Each number is 128 + 32 x the weight over its row's rms, rounded and kept within 0 to 255. Layers, rows and columns count from 0. The size above them is the row's rms in percent of the matrix's.

# layer 5 MLP up, 1280x320, rms 0.0977, rows 375-417, columns 160-239
size [ 94 104  94  99 122 104  89 100 103  96 103  97 107 106 103 116 109 108  91  99 107  91  96  97  87  99  95  85 105  94 103  94  98  88 108 104  92  86  96  93 102 103 107]
[[132 121 151  74 143 128 117 170 176 154  95 147  81 121 114 117 115 192 141  41 136 136 113  95 131  99 135 205  81  97 128 107  72 167 162 174 106 137  91 136 106  82  78 149 118 191 158 105  97 137 154  57 164 117 110  85 170 120 138 160 156  93 148 148 124  74  84 106 139 122 143 142 118 176 151 139  40 120 125 128]
 [138 208  92  81 140 117 116 140 181 133 157 161 138 143 124 127 114 132 114 113  91 104 134 101  77 106 174 132 121 189  94 138  89 138 115 134 107 160  62 151  98 186 160 100 158 144  41 167 112  61 162 124 114 128 141 115 160 173 109 177 122  53  62 143 179 156 180 121 135 119 150 139 160 150 211 115  86 117 114 133]
 [107 172 108 135  67  69 121 170 212 108 100 114 178 107 126  99 147  89  99 119 116 120 188 164 162 109 114 146 117 185 121 114 127  79 190 129 156 186 122 167  94  39 118 129  57 170  87 112 127 112 142 104 133 167  81 191 136 164  86 161  97 125 146 104 107 148 129 113 162  95 141 103  72 114 138 133  96 147  91  85]
 [110 136 112 239 143 130 131 131  80 109 154  98 120 181 120 147 117 128 142 149 107  99 155  94  61  95 134 106 113  85 148 147 154  81 137  96  60 117 136 124 155 151 125 128 144 124  89 142 121 149 100 126 151  80 109 144  89 114  84 179 131 157  90 141 136 103 129 181 126 148 101 155 119  78 154 145 114 104 164  96]
 [145  80  91 135 169  82  91 165 144 142 134 153 132 143  98 140 132 109  93 148 152 131  55  99 121 111 104  38 126 151 129 142  86 118 120  51  53 162 103 111 128 127 127 112 189 137 112 113 144 128 135 110 101 171 105 133 145 181 102  80 134 159 137 163 130 138 121 165 109  76 110 147 130 124 134 125  95 122 122  82]
 [115 126 125 146  79 119  82  58 127  98 145 185 209 148 133 153 128 122 161 123 126 134  63 155 139  70 186 120 144  67  76 138 165 110 156 153 137 116 125 142 117 114 145  93  92 130 102 133 169 140 127 129 188 140  86  88 119 101 144 114 126 156 170 186 128  78  83 127 120 120 145 141 106 135 115  92  84 112 122 186]
 [ 98 115 104 163 100 113 114 106 119 105 117 146 128 172 111 143  99 150  62 125 120 113 117 198 111  99 100 154 129 126  90 136 134 137 163  92 119 145 163 107 162 150  94 148 140 140 114 110 139  86  93 115 110 161 111 140 172 167 129 103 147 155 144 156 117 111 139 107 118  88 158 131 110 119 150 103  80 153  99 102]
 [ 84 163 132 156 117  92 120 119 147 113 110 198 123 135  92 101 131 146 129 152 140 141  69 207 102 160 134 146 174 144 134 155  93 104  96 138 143 134  56 104 144 117 106  96  69 144 115 148 115 125 177  83 166 117 107 155 155 117 167 112 174 135 145 179 101 108  87 146 151  97 118 103 124 116 122  96  99 147  91  84]
 [124 175 155 158 154 148 135 174 146 118 102 135 136  75 149 124 177 128 153 144  67 150  86 117 105 144 154 108 109 139 122  57 128 112 157 117 137 126 112  94 155 121 118 159 122 150 125  99 140 167 146 112 120  74 105 115 146  65 144 126 133  93 104 155 140 116 129 109 180 138 144 173 132 144 202 178  86 117 139 142]
 [ 80 169 130  63  59 121 156 156 134  88 104  63 122 126 168 115 101 118 167 201 104 130  87 155 102 132  98  33 142 136 121 180 174 142 111 100  94  92 159 166 115 129  84 114 116 149  87  77 161 121 164 172  97 129 148 132 103 217 160 137 114 173 138 127 114 123 115 144  79 138 152 117 171 145 179 125 154 127 132 118]
 [159 110 161 145 173  99 129 125 152 147 178 101 104  91 146  74 124 152 110 142 106 111 144 105 198 151 164 196 100 104 182 140 159 131 175 144  68 139 105  94 138 186 110 138 106 126 121 115 155  63 128 116 122  74  96 148 149 143 138 195 141 134 156  63 154 120 132 181 156 128 143 101  81 105 131 171 124  76  72  79]
 [146 171 146 190 131 113  94 119 147  88 151 105 136 132  94  91 131 145 168 120 169 116 138 130 123 131 131 128  85 111 132 132 120 137 135 114  73  81 149 159 159 111 132  58 165 165 128 113 122 132 162 142 114 192 164 112 134 100 111 138 124 175 126 117 130 152 200 129 124 132  77 162 161  53 157  82  75  79 138  59]
 [136  90 163 160 142 148 145 144 103 121  81 114 110 146 115 131  85 106 158 161  88  89 143  96 130 182 126  75 137 111 102 140 112 122 141 118 102 143 167 207 128 143 129 120 149 181  93 107 128 177 127 148 109  84 151 151 175  73  91 146 125  65 136 132 113 104  58 134 112 143 117 143 106 137 150 141  71 171 137 206]
 [ 95 112 173 129 208 106 222 139 136 111 119 147 148 135 109  86 135  41 146 161 136 102 125 144 104 123 183 144  95  86 116  52 142 146 106 106 125 150 148 141 131  88 134 144 140 116 116 134 109  95 136 123  99 156 107 104 165  99  99 122 142 187 133 131 105 162 161 106 157 157 103 186 114 103 111 150  89  86 117  82]
 [137 120 109 163 170 120 106 177  89 154 112 115 105  86  58 132 100 106 108  97 139 116 156 170 118 103 153 135 105 120 118 133  66 140  73 151 129 119 148 134 124 133 140 196 114 121 170 115 102 115 100  90 151 135 177 155 143 156 116 128 105 113 140 126 105 142 111 156 118 133  74 121 151 131  77 152 118  83 150 159]
 [127  69 136 163 100  62 139 114  75 106 138 151 195 159 101 200  41 123 133 190 103 146  94  99  68 154 131 161 110 114 151 106  87  66 131 115  93  46 100 171 145  96  69 145 137 111 150 135 124 100 138  63 125 127 121 117 153 182 107 135 136 130 105  64 107  83 135 130 115 176 167 149 155 179 139 122  80 123  60 132]
 [127 151 140 107  73 142 138 170 136  91 135 162  97 107 114 161 129 161 132 212 151 126 141 142 144 117 163  73 115 117  96 189 151 118 124 113 151 148 171 137 215 114 118 154 124 150  92  37 102 182 113 154 118 123  90 164 193 103 185 176 120 145  57 109 161 144 116 107 135 131 131 115 131 106 144 140 123 150  69 126]
 [159 153 166 125 186 151 147 123 125 134 125 104 101  90 135 106 105 132 144 115 147  70  97 158 176 146 133  94 117 126 121 142 147 167 132 117 112 127 118 127 124 144 109 151 103 164  99 175 158 204  59 114 129 163 139 153 140  78 144 121 121 135 150 128  74 135 119 133 141 112 105 124 183  55 115 169 137 133 126 111]
 [125 209 122 161 132 123 133 109 103 153 164 165  96 187 109 159 160 139 123 158 156 169 103 177 118 169 133 160 100 120 119 195 120  64 109  92 106 130 124 104 152 113 143 132 123 156 120 190 104 206 119 108 209 147  59 166 151 131 161 129 144 159 137 150 119 136 145 164 116 121  90 149 134 139 130 124 142 139 101 123]
 [136 105 150 128 200  85 101 163 179 161 159  93 160 141 112 156 156 139 130 172 154  98  97 135 152 179 167 196  89  84 109 127  51  95 145 146 127  99 160 164 144 119 144 115 120 176 138 110  89 164  72 147 150  94 156 149  75 142  90 126 112 117 108 137  78  88  82 142  61 101 136 122 161 136 119 102 156 117 118  61]
 [196  95  60  90 150 158 193 133  76 113 102 117 142 122 121 150 152 147 118 120 101  61 142 140  85 153 133 151 113 106 122 156 124 141 163 128 118 104 107  96 139  56 106 154  78 144 104 136  96 170 134  91  86 101 157 103 110  66 139 142 150  96  93 196 100 124 111 114 104 160 116 121 101 159 147 141 163 163 104 107]
 [165 162 109  90 112 153 135 150 150 169 106 120 113  93  90  61  86 165 137 126 101 120 164 102 131 155 209 125  83 166 133 117  81 178 118 158 133 149 134 166 148  70 136 130 139 143  45 171  79 112 102 114  79 157  88 137 180 113 142 106 126 146 138 107  81 112 156 151  83 107 129 131 138 147 165  93 113 133 144 137]
 [155 177  31  62 103 106  94 123 122 113  80  96 158 116  81 122 150 141 181 206  95 145  86 144 122 144 138 153 112  98 203 192 132 207 113 163 156  99 130  74  81  67 117 125 111 140 147 138 185 122 147 182 154 107 146  74 111  78 122 187 115 149 121 176  87 147  93 178 129 195 125 126 105 124 113 133 194 137 165  96]
 [140 124 115  69 114 183  61 109 128 122 147 118 145  92 152 103 178 119 103 119 122  61 162 103 155  75 221 131  54 126 145 134 104 100 185 164 136 107 157 156 130  81 131 140 123 137 129 180  83 129  84 134 129 116 130  90 123 154  86 135 121 141  84 191 101  89 144  98 133 103 133 133 134 217 125  18 108 181 123 147]
 [139 141  87 149  72  69 104 161 168 110 127 140 217 125 114 132 125 109 151 172 136 215 106  90 117 102  59 111 101 107 142 147 140 138  93 127 164 136 102  39 116 123  92 101 146 144 128 144 156 141 192 109 126  95 117 120 137 191  96 146  83 134 107 152 116 115 170 144 103 118 127 147 145 179 169 128 137 139 123 122]
 [167 166  81 221 119  79 182 151 121 161 147 119 170 151 147 156 145  67 105 148 104 121 120 151 189 143 128 147 109 133  63 190  85 106 121 129 164 160  92 147 160 123  78  89 143 184  75 144 137 114 110 172 149 149 142 138 182  88 172 162 152 174 102 145  83 148 147  58 117  39  98 131 160 128 192 123  99 141  82 143]
 [ 91 181 110 123 151 154 161 166 168  82 127 213 120 114  63 129 112  88 146 187 141  98  90  71 163 169 103 101 170 115 118  85 137 129 146 153 115 139  78 126 160 176 153 163 139 146 167  53 130 145 151  77  80 172 144 114 123 152 144  94 193 137  84 150 147 160 122 135 126 171  61 134 151 183 116 132  66  64 115 115]
 [124  91 128 103 114 169 135 138 128 146 110 107 131 130  85 112 119 112 153 144 154 139 131 133 117 156 111 172 136 138 100  85 148  71 181 152  93 151 133 163 180 137 186 120 109 123 150 138 116 146  93 103 193  70 118  81 137 166 152 169 121 117 181 159 110 133 181  92  88 159  95  97 178 136 160 143 125  74 127 104]
 [126 174 134 113 174 147 131 152  90 114 126 129 114 126  89  93 124 129 147 125 117 113 135 110 149  62 159  80 112 137 167 120 174 123 129  83  57 113  91 113 118  93 148 146 132 133  85  55 110 142 127  92 151 176 122 166 133 167 143 122 160 137 139  92 106 169  85 117  91  82 121 152  94  82  94 107 169 122  87  59]
 [107 101 129 216 115 157 118 125  95 139  65 163 145 137 132  72 138 104 145 189 182 119 125  98 143  29 153 112 112 105 176  63 159 142 118 104  75 101 148 115 191 123 147 174 147 137 142 110 100 108 120  80 119 141 107 107 119 119 115 132 153 134 113 141 150 114 156 117  96 198 108 128 101 144 160 122 125 105 150 105]
 [105 129 100 179 222 121 137  67 149 152 162  95 125  76 100 170 115 153 151 175 107 104 130 186 123 101 141 134 144 176 201 105  95  81 106 160  82 158 147 173  97 131 102 178 154 152  96 162 172 115 175 114 122 148  99  93 179 146 135 112  96 132 152 144  86 146 164 191 112 109  76 122  86  81  89 119 128 155 105  57]
 [171  96  76 141 157  91  63  92 182  58 120 112 136  84  62 104 162  72 133 150 153 122 110 143 204 112 115 137 127  80 102  94 126  64  64 129 171 158 207  88 102  94 131 154 130  81  89 124 168 175 109  85 109 114 115  96 190  68 163  73 172 148 127 169 160 151 124 120 120 141 141 150 137 137  80  68 173 121 131 161]
 [133 135 126 122 141  74  82  81  82 137  94  92  89 108 112  64 175 121 167  93 133 120 135 136 131 175  98 111 154  89 180 143  90  43 134 115 204 166 145 137 102 104 198 187 123 126 142 125 152 103 108 135 118 113 124 126 117 138 117 159 124 178  68  57 124 113  79 146 142 143 109 118 216 136 139 122  41 137 115  84]
 [ 95 143 145  82 156 102 114 180 183 140 137 141 154 170 112 160 177 106 144 154  93 120 138 106 143 137 155 138 146 160  91  81 170 130 140 115 189 150 153 120 197 140 100 102 144 133 156 113 153 125 136  97 161 121 158 123 115 197 184 174 107 167 130 116  59 182 172 161 120 177  68 137 122 153 184 127 147 175  54 134]
 [ 78 139 128 100 114 118  63  62 196 112 140 171 139  87 120 154 100 117 129 141 147 145 122 122  89 195  97 112  96 144 138  77 107  41 146 122 142 130 106 121 108 139 161 128 113 126 133 190 148 132 114 164 147 130 126 171 202 137 117 172 126 186 134 132  86 121 147  80  90 120  93  82 154  72 126 139 146 149 153 144]
 [131 143 108 115 100  88 163 173 105 105 156 128 130 151  66 154 179 145 145  67  91 100 155 126 145 178 184 128  97 108 142 104 153 105 120 100 163 197 139 156 155 159 132  95  79 131  73 153 155 123 199 144 135 131  80 121 132  97 137 123  42 142 119  85  57 179  81 166  82 193 146 190 166  35 161  76 198  80 140 101]
 [104 146 103 123 147  92 141 146 164 135 112 184 137 104 115 160 132 114 187 113 159 136 114  94 155  94 185 114 121  92  90 113 161 135  68 161 164 158 187 118 149  84 129 121 171 172 135 142 110 154 145  88 111 129 125 136 103 125 134 119 143 114 152 113  85 126 199 143 111 126 140 100 218 108  93 152  66 104  77  93]
 [ 99 118 180 145 127 107  90 132 101 114 126  91 167  93 125  92  84 137 167 133 115 149 175 103  36 208 101 101 111 145 131 160 133 123  91  93  69  94 103 163 109 136 137  63 148 121  99 138  71 191 116 126 171 130 141 122 138 143  91 130 120  96 161 140 129  76 150 120 188 131 185 174 108 203 130 144 173  59  74 125]
 [116 136 152  93 142 119  98 133 145 176 128 140 117  90  93 166  89 122 133 146 108 121  95 125 152 182 120  96  89 101 128 142 209 182 161 172 122  83  76 141 164 116 110 112 129 120 169 119 138 173 105 169 102  63 112 118 177 130 130 125 106  92 119 116 128 135 109 164  67 161  67 122 124 130 187 120 134 167 101 137]
 [150 146 212 151 133 168 109 112 141 129  83 179 183 105  52 118 129 113 124 226 114 116  62 112 110 129 188 133 134 140 149 112 125 126 139 126 115 100 106 136 139  78 135 119 143  93 110 159 113 145 226  91 101 127 134 115  72 113 128 142 138 119 111 114 164 118 155 129 115 116 147 125  86 135 136  97  90 120 140 155]
 [100 168  83  71 110 138 109 187 168 137 116  80 161 157 160 150  96  78 119  92 100 104 105 166 144 131 156  93 113 131 157 130 104 104 135 128 119  88 103 130 153 139 137 154 118 178  66 135 114  95 102 143 117 112 157 140 179  82  75 155 115  88 136 139 168 105 108 119  90 111  83 126  70 127 109 115 126 104 143  89]
 [112 145  70 153  96 209 110  68 116 128 130 124 102 129 110 129 170 119 198 152 180  86 144 165 146 175 146 171 118  76 114 129 144  83 186 137  47 138 110 135 131 132 117 123 118 118 162 112 102 143 205 126 124 125  93 142 200 117 135 157 133 190 136 105 168 146 141  55 171 123 106 127  87  95 141 174 103 191  90 135]
 [116 152 125 141 127 134 131 180 171 177  94 161 132 108 115 123 107  79 163 160  71 105 175 117 143 148 112  77 116 118 151 128 109 126 116 108 164 141 182 142 156 149  85 124 161 187 152 149 217 181 167 168 119  89 171  90  79 115 156 145 135 105 124 118  91 131 173  87 136 125 114 191 118 147 125  92 102 180  83 163]]
# layer 5 MLP down (transposed), 1280x320, rms 0.0898, rows 375-416, columns 160-239
size [102  89  90  93 122 105 100  94 103  93 109 105 100  95 108 101 108 108  96 100 104  84 101 107 102 111 104  91 109  94  99  87 110 101 106 107  87  86 101  96  96 106]
[[148 122 108 140 165 169 157 144 172 162 127 147 208 169 136 134 122 175 129 132 183 129 117 189 160 120 116 125  91  60 150  51 127 128 159 125 163 181 115 144 195 111 113 169 123 134 158 127 121 154 158 125 127 135 117 116 126 106  95 128 110 161  56 159 160 136  89  90 153 163 147 135 164 101 153  94 116 108  70  81]
 [130 155 121 117 106 170 145 168 148 140 142 129 174 157 173  90 113 176  98 142 165 116 163 126 101 145 174 109 169 121 103 157  88  87  98 143 176 176 187 118 111 199 116 172 137 206 143  99 117  48 116 149 108 118 122 104 118 137 125 130 165 126 114 135 149  67 135 106 121 111 135 113  93 116 149 142 146 160  93  82]
 [125 136 140 171  59 151 105 124  58 167 128 109  83 152 173 152 105 155 133 161 142 133 128 135 147 127 166 175 235  83 102 109  91 124 122 127 150 135  66 173 136 133 102 152 145 138 134 129 115 134  91  96 161 102 120 110 115 138 182 110 111 140 115 136 104 171  78 141 117 117 107  60  72 108 163 100 146 127 189 121]
 [133 103 151 202 185 136 129  92 146 131  97 161 127  94 128 131 154 121 151 163 135 137 111 136 115 100 124 143 109 109 170 154 116 115 201 161 112 127 134 122 104 157  92 148 183 129 106 163 105 148 119 153 134  95 186 120 193 136 139  99 152  65 140 183 130 148 152 106 166 155 145 177 114 103  90 168  81  62 138  91]
 [137 121 138  91  80 160  94 131 141 111  83 142 180 105  71 126 136 101 149 116 159  89 128  86 178  99 147 111  41 139 117 116 104 156 188 165 167 173  73 174 153 144  77 129 123 131 131 115  73 154 161  69 174 147 136 157 131 108 125 149  99  69 109 128 129  99 137 105 135 158 127 107 152 143 114 185 123 118  92 107]
 [152 145 118 127 172 139  88 137 202 108 119 107 174 138 219  73 125 156 101 132  90 103 118 165 134 127 119  69 167  57 152 159 180  88 133 124 111 135 142 154 158 114 167 100 121 114 145 155  73 111  53 150 156 106 174 136 100  97 202  85 122 206 144 162  80 152 162 138 158 149  65  88 157 136  90 121 134 124 166 142]
 [140 115  97 125 139 155 141 129  97 126 122 187  97 101 141  63 183 196 138 159 173 118 137  90 102 113 128 140 144 114 156  95 112 103 165 116 130 102 113 134 125 130 125 155 103 202  88 133 132 154 129 136  93 131 141 136 120 123 114 166 129 108 106  93 189 119 107 170 110 134  63 112 109 157 123 114 159 145 218 132]
 [126 121  99 104 128 122 139  99 156  55 155 117 133 153 159  76 165 187  93 135 117 112  61 121 130 176 134 116 255 115  91 118 131  89 123 134  97  90 150 127 131 116 110 142  89 109 107 170 110 108 104 151 166 129 107 151 148 142 142 105 119 193  78 125 152 102 169  99 154 129 184 133 115 146 160 129  89 159 113 126]
 [159 120  97 186 106 122  87 155 141  50 102 102 123 135 161  87 125  96 158 135 212 141 125 197 140 144 157  91  79  66  90 159 125 114  84 132 163 147 116 183 143 124 124 100 135 123 113  76 143 131 123 119 102 196 178 182 124 137 143 159 147 114  91 139 156 173 121 120 180 124 193 121 139  77 162 104 135 131 136 170]
 [116 116 127 175  33 115 153 176  83 154 143  97 162 115 178 122  84 110 145  98 145 105 138  85 115  75 125 138 233 129 128 169 130 127  97  61 111 101 114  87 134  96 106 148 121  59 186  95 152 106 112 129 112 105 114  57 149 122 131  73 172  73 131 141 158  67 127 139  85 114 182 123 173  63 104 125 120 142 148 126]
 [117 143 149 121 119 124 119 144 194 154 149 119  96  84 236 110 156 152 122  50 112  93 136 126 118 164 180  87 184 144  98 165 114  97 129 102 135 118 124  93 127 145  72 107 133 109 183 117 198  95 134 172  90 181 123 126 135  93 110  72 149 188 107 154  96 164 164 151 191 194 136 142  82 121 126 166 163 101 100 100]
 [170 101 166 155 174 177 163  96 150  88 130 141 162 110 136 141 166 181  77 141 125 145  99 187 151 175 132 147 183 115 128 113 156  83 125 101 147 138 122 161 121 120 182 155 177  52 187  91 165  94 126 100 156 116 185 125 153 152 111 126 167 118 185 125 101 212 137  98 140  91 139  91  65 120 166  95  83 123 150 143]
 [113 138 109 111 146  85  54  96  67 114 137 179 102 140 121 170  95  86 204  83 130  63 165 130  71 100 144 131  83 153 137  87  93 149 129  69  89 111 134 162 164 134 134  91 101 124 131 107 182 111 128  79 124  94  84 132 107 143 133 147  90 119  60 146 127 118 102 176  85 173 132 133 108 152 155 157 147 163 120 154]
 [165 144 166  81 121 116 138 187 161 141 128 156 154 153  94 140 144  83 125 129 140 136 130 131 125 187 125 139  58 133 152 183 167 124  82 129 105  90 134 183 101 145 110  56  53 125 120  99 142  73  94 184 102  90 131 111 106 132 122 184 122  94 160 173 183 103 108 113 209  69 115 112 125 134  83  79  97 145 124 127]
 [102 130 156 198 140 126 103 148  54 115 133 105  82 136 127 113 179 139  95 146  84 125 100 112 142  95 107 154 161 115 148 166  65 113 111 135 107 103  80 146 130 188 162 133 127  72 130 125 100 126 118 124 145 126 146 205  99 132 128 124 121  90  52 171 142 115 139 116 118 160  86  99 175 142 117 102 143 106  72  84]
 [165  95 154 109 155  45 140 128 128 155 117 159 146 102 128 166  80 136 149 113 140 159 158 190 148  94 104 181 153  79  62 129 130 115 116 134 108 136  52  98 164 141 109 129 147 140 135  90 118 157 145 124 143 110 174  80 140 106 170  82 158 108  61 121 154 203 140  94 105 102 100  70 175 108 139  77 141 136 121 134]
 [100  74 154  94 159 114  92 124 102 135  64 116  97  94 128 135  94 114  77 119 138 173 127 119 121 100 145  99 175 134 129 132 120 114  54 115 169 168 135 175 161  74 124 136  96 114 109  68 162 138 109 136 150 136 136 123 109 130 108 140  72 201 120  88 114 164 122 166 116 121 203  80 151 169 126 129 197 179  67 106]
 [123 140  71 121 105 139  95  83  73 126 117 153 120 118 129 133 131 104 113 170 126 101 153 109 105 129 139 135  97 128 141 132 150 124 170  42 113 164  93  77 102 146  94  70 163 145  86 122 155 108 155 116 119 155 112 110 186 187 176  87 136 165 131 153 174 123 124  90 153 144 187 120 207 111 109  94 166 102  90 116]
 [154 171 135  79 150 190 156 134 184 133  95 134 113 172 166  98 151 105 107  96 156 129 134 137 143 148 156 124 255 126  86 115 160 134 134 122 135 108 147 128 153 141 159 118  67 100 175 151 118 162 158 160 131 127  83 107 156 143 120 152 129  98 175 153 118  83  58 169  94 167  99  92  84 128  96 146 133 120  93 103]
 [152 142 162 147 141 124 108 118 120 104  58 132  85 114 185 147 109 161 101 109 143 101 189 105 177 117 113  87 157 153 131 123  90 153 156  99  83 147  75 128 156 108 152 126 142 158 141 121 121 146 148 108 172 117 170 152 143  74 145 119 112 167 159 137 157 120 138 169 129  92  89 111  45 177 137 129 173 173 120 107]
 [122  97 136  79 118  73 143 141  92  64 119 130 151 124 138 125 103 116  87 114 113 133 120 113 111 207  96  46 138 121 159 138 111 137  70 118  95 160 147 153 127 177 132 127 103 137 120 160 192 133 140 133 148 167  96 180  99 103 207 132 139 115  71  80 140 123  97 180  90 104 153 112  99 170 118 150 158 130 110 121]
 [156 103 119 165 134 166 152 164 137 159 131 139 126 148 164  75 135 127 125 145 130 141 128 135 162 118 125  93 195 131 131 127 127 110 130 168 158 122  89 117 150 190  90 164 136  52 104  94  62 137 115 123  86  57 105 131 157  83 112 186 176 155 181  86 137 139 130 157 106 136 146 173  93 125 121 148 163 123 124 113]
 [161 161  87 107 176 124 146 131 177 180 161 118  98  95  68  69 145 145 106  80 177 108  76 127 170 149 138  92 197 195  48 139  85 157 143 116 132 116  65 147 132 151 109  86  70 169 220  92 194 123  98 144  54  94 140 107  98 103 154 184 146 106 131 163 149 136  88 105 104 127  68 136 139  71 133 142 138 105 118  99]
 [105 178 152 125 106  64 108 181 133 173  83 111  98 121 239 160 138  85 127  80 117  75 147  92  76  98 133 106 149 164 102 122 118 146 158 208 134 159 148 192 102 122 162 140 152  91 125 104 213 128 153 111 130 158 135 134  97 110 160 107 128  87  98 115 171 124 138 133  55 133 110 134 136 108  77 181 155 125 112 145]
 [134 140 148 119 107 126 135 122 144 109 178  81 187 114 207 104 184 125 128 142 111 171 145 140 132  75 135 143 220 127 146  89  65 116 108 117 113 192 154  69 104 177 100 153 140 108 182 115 165 150 119 142 130  92 123  83 148 197  61  76 149 179  77 144 126 123 141 164 134 128 126 151 109 112 142 112 160 184 158 139]
 [147 127  84 133 132 141 120 168 134 135 128 125  99 136 173  82  79 124 146 103  94 156 144  97 121 100 135 135 162 141 152 100 123 107 148  87 179 173 149  79 108  99 131 114 149 169 142 115 121 118  96  97 155 159  34  77 123 119  98 154 196 102 151 108 179  79  99 147 144 145 123 101 131 141  87 173 170  97 178 123]
 [147 208 125 134 119 113 167 134  86 145 143 148 129 102 102 110 176 171 111 169 144 161 126 158 171 124  78 129 187 146 106 125 111 177  97 104 130 128  71 108  92 143 154 119  95  47 123  41 157 181 136  95 109 133 172 196 162 112 115 156  88 109 158 202 182 169 130 200 186  61 140 136  79 184 152 122 115  54 146 124]
 [146 139 119 107 132 118 155 106 110  89 104  88  74 173  68 168 116 127 135 135 119 127 168 112 145 113 170 104 255  86 131 165 139 148 125 159 130 138 133  99 103 154 124 111 100 106 136 107  47 152 130 113  75 129 126 149 146 144 111 140 147 138 111 128 169 109 139 122 109 106 132 129 129 147 134 166 101 115  77 114]
 [128 143 130 148 139  69 103 126 165 150 143 160 145 115 108  67  61 143 154 137 173 169 119 130 148 102 106  97  85 110 103 154 139 124 161 144 141 139  57  82  86 112 166 135 165  63 119  60 105 171 113 156 139 123 200 127 145 158 162 128  53 105  44 118 129 154 190  63 145 115 162 216 138 118 124  80 126 150 133 161]
 [128 126 114 117 149 153 156 114 108 152 148 123  99 153 196  93 163 130 160 107 162 114  92 115 112  70 119 190 142 147 141 129  88 134 182 118 124 100 140 126 140 163 182 127 149 124  92 209 153  18 103 156  98 105 129 140 110  60 133  56 105 138 118 131  88 139 146 149 171  75  78 194 122 109 131 138 114 123 153 156]
 [ 76 144  98 169  66 190  89  78 141 151 102 144 134 119 128 154 185 171 129 129 159 166 161 153 108  77 162  85 120 128 140 110 127 131  99  88 103  90  98 158 172 166 126 134 166 100 199 157 108 138 130 175 123 147  90 124 118 118 174 116 122 173 159 157 137 121  80 191 170 162  72 141 142 155  57 109 134  90 106 138]
 [129  76 161  94 103 122 100  94 133  73 142  90 118 110 227 127 140 122 134 151 141  77 114 144 163 117 109 140 255 141 109 183 123 124 105 105 117  76 133 143 135 119 124 129 112  82 109 111 112 121 138 120 148 133  91 153 139 125  89 186 122  60 177  98  94 158 135 146 110 113 140 148  87 103 134 187  70  81 172 115]
 [ 66 153 127  88 141 119 123 159  93 147 101 126 109 161 142 121 125 146 136 145 115 135 147 108 131 146 104  74 255 151 127 171 112 150 158 139 103 162  93 144  80 155 178 119 133 188  96 133 115 148  91  88  91 118 189  99 102 185 106 126 118 102  72 123 141  82 145  88 119 140 108 134 116 170 120 128 156 114 153 123]
 [140 127 183 130  83  82 119 124 113 133 107 156 130 146 189 175 187  82 139  54 120  67 119 133 140  76 146 135 255 181 185  91 136 111 147 143 133  81 138  93 159 104 136 133  95 135 127 149 165  89 112 110 165  63 165 120 127 112 187 111 126 113  61 111 119 145 161 135 157 138 116 184 110  88 166  72 140 147  92 105]
 [196  92 167  78 163  65 129 135 161  96 102  73 142 113  81 186  56 149 109 127 155 145 129 138 141 170  86 165 175 121 132 152  77  86 116 163 115 147  76 109 129 155 109 131  89 133 113 127 110  79 127 141 128 143 115  91 131  53 136 103 137 151 108 125 128  93 112 105  48 114 138  92 134 113 118 161  92 107 152  99]
 [135 120 125 138  96 172 170 156 114 109 177 108 178 143  76 157  73  97 110 109 147 139 119  89 134  82  87 127 109 102  63 114 113 103 141 150 135 151 117 125 105 168 143 117 114  56  94  73 159 163 137 142 198 109  99 146 163 163 120 131  71  80 132 119 100 156 144 129 129 154  79  97 118  97 141 177 114 114 111 113]
 [135 149  94 127  89 120  95 117 103 156 175 160  73 147 211 113  90 152  90 196 111 144  76 142 141 107 106  95 255 130 123 159 199 136 137  80 153  92  84 125 152 124 115  90  83 155 137  89 160 151 148 130 116 132 181  96  91 149  87 153 131 140  92 117 124 117 170  89 127 143 133 114 139 165 160 174 149 170 141 141]
 [189  85 127  46 124 160 192 125  85 123  58 199 154 122 147 131 102 151 104 189 185 126 106 146 147 149 163 126 101 145 143 113 150 116  98  83 134 139  91 166 125 136 118 124 107 104 157 119  99 118 132 122  45 108 116 150 113 106 128 105 121 122 152 131 134 150 137 163 135 137 108 120 178 112  49 111 144 169 154 148]
 [131 116 158 138 155 137 126 146 164  99 161 110 148 110 182 116 121  71 124 226 124 160 139 156 125 169  96 146 118  92 175  82 177 166  74 136 142 128  65 134  59 138  73 125 157  10 113 147 149 136 134 200 157 115 125 112 137  78 146 189 150  75  98 119 179 146 130 124  93 180  67 134 117  85 107 130 128 196 179  79]
 [144  78 156 161  89 100 168 139 188  98 119 157 105 153 163  72 122 167  70 133 131 109 140 156 137 125 125 150 129 162 109 101 128 104 135 119 157  90  99 117 156 149 143 123 124   3 226 119 119 128 139 112 108  73 186 109 107 129 142 161 144 116  74 181 107 131 135 114 133 126  83 162 176 131  93 122 149 163  89 157]
 [ 99 142 108 114 141 141  97 120  45 100 130 148 161 156 111 137 161  83 103 126 108  89  69 112 121 150 145  71 184 162 135 138  83  73 103 177 124 135 121 100 149 144 121 183  97 107 148 117 119 115 128 121 105  60 160 114 149 224 127 112 164 126 138 198 126 142 124 151 110 132 167  95 119 171 139 161 141  98 145 140]
 [176  64  88 120 143 211 129 122 164  74 151  81 164  96 160 194  63 110 135 146 157 115  94  91 176 141 112  81 255 168 115 143 121 141  85 129 100 187 117  83 101 114 137 108 142 169 154 102  73 130 186 124  98  85  90 105 102 141 204 128 161 174 155 131 129  75 138 128 114 130 107 138 203 170 143 158 108 177  93 156]]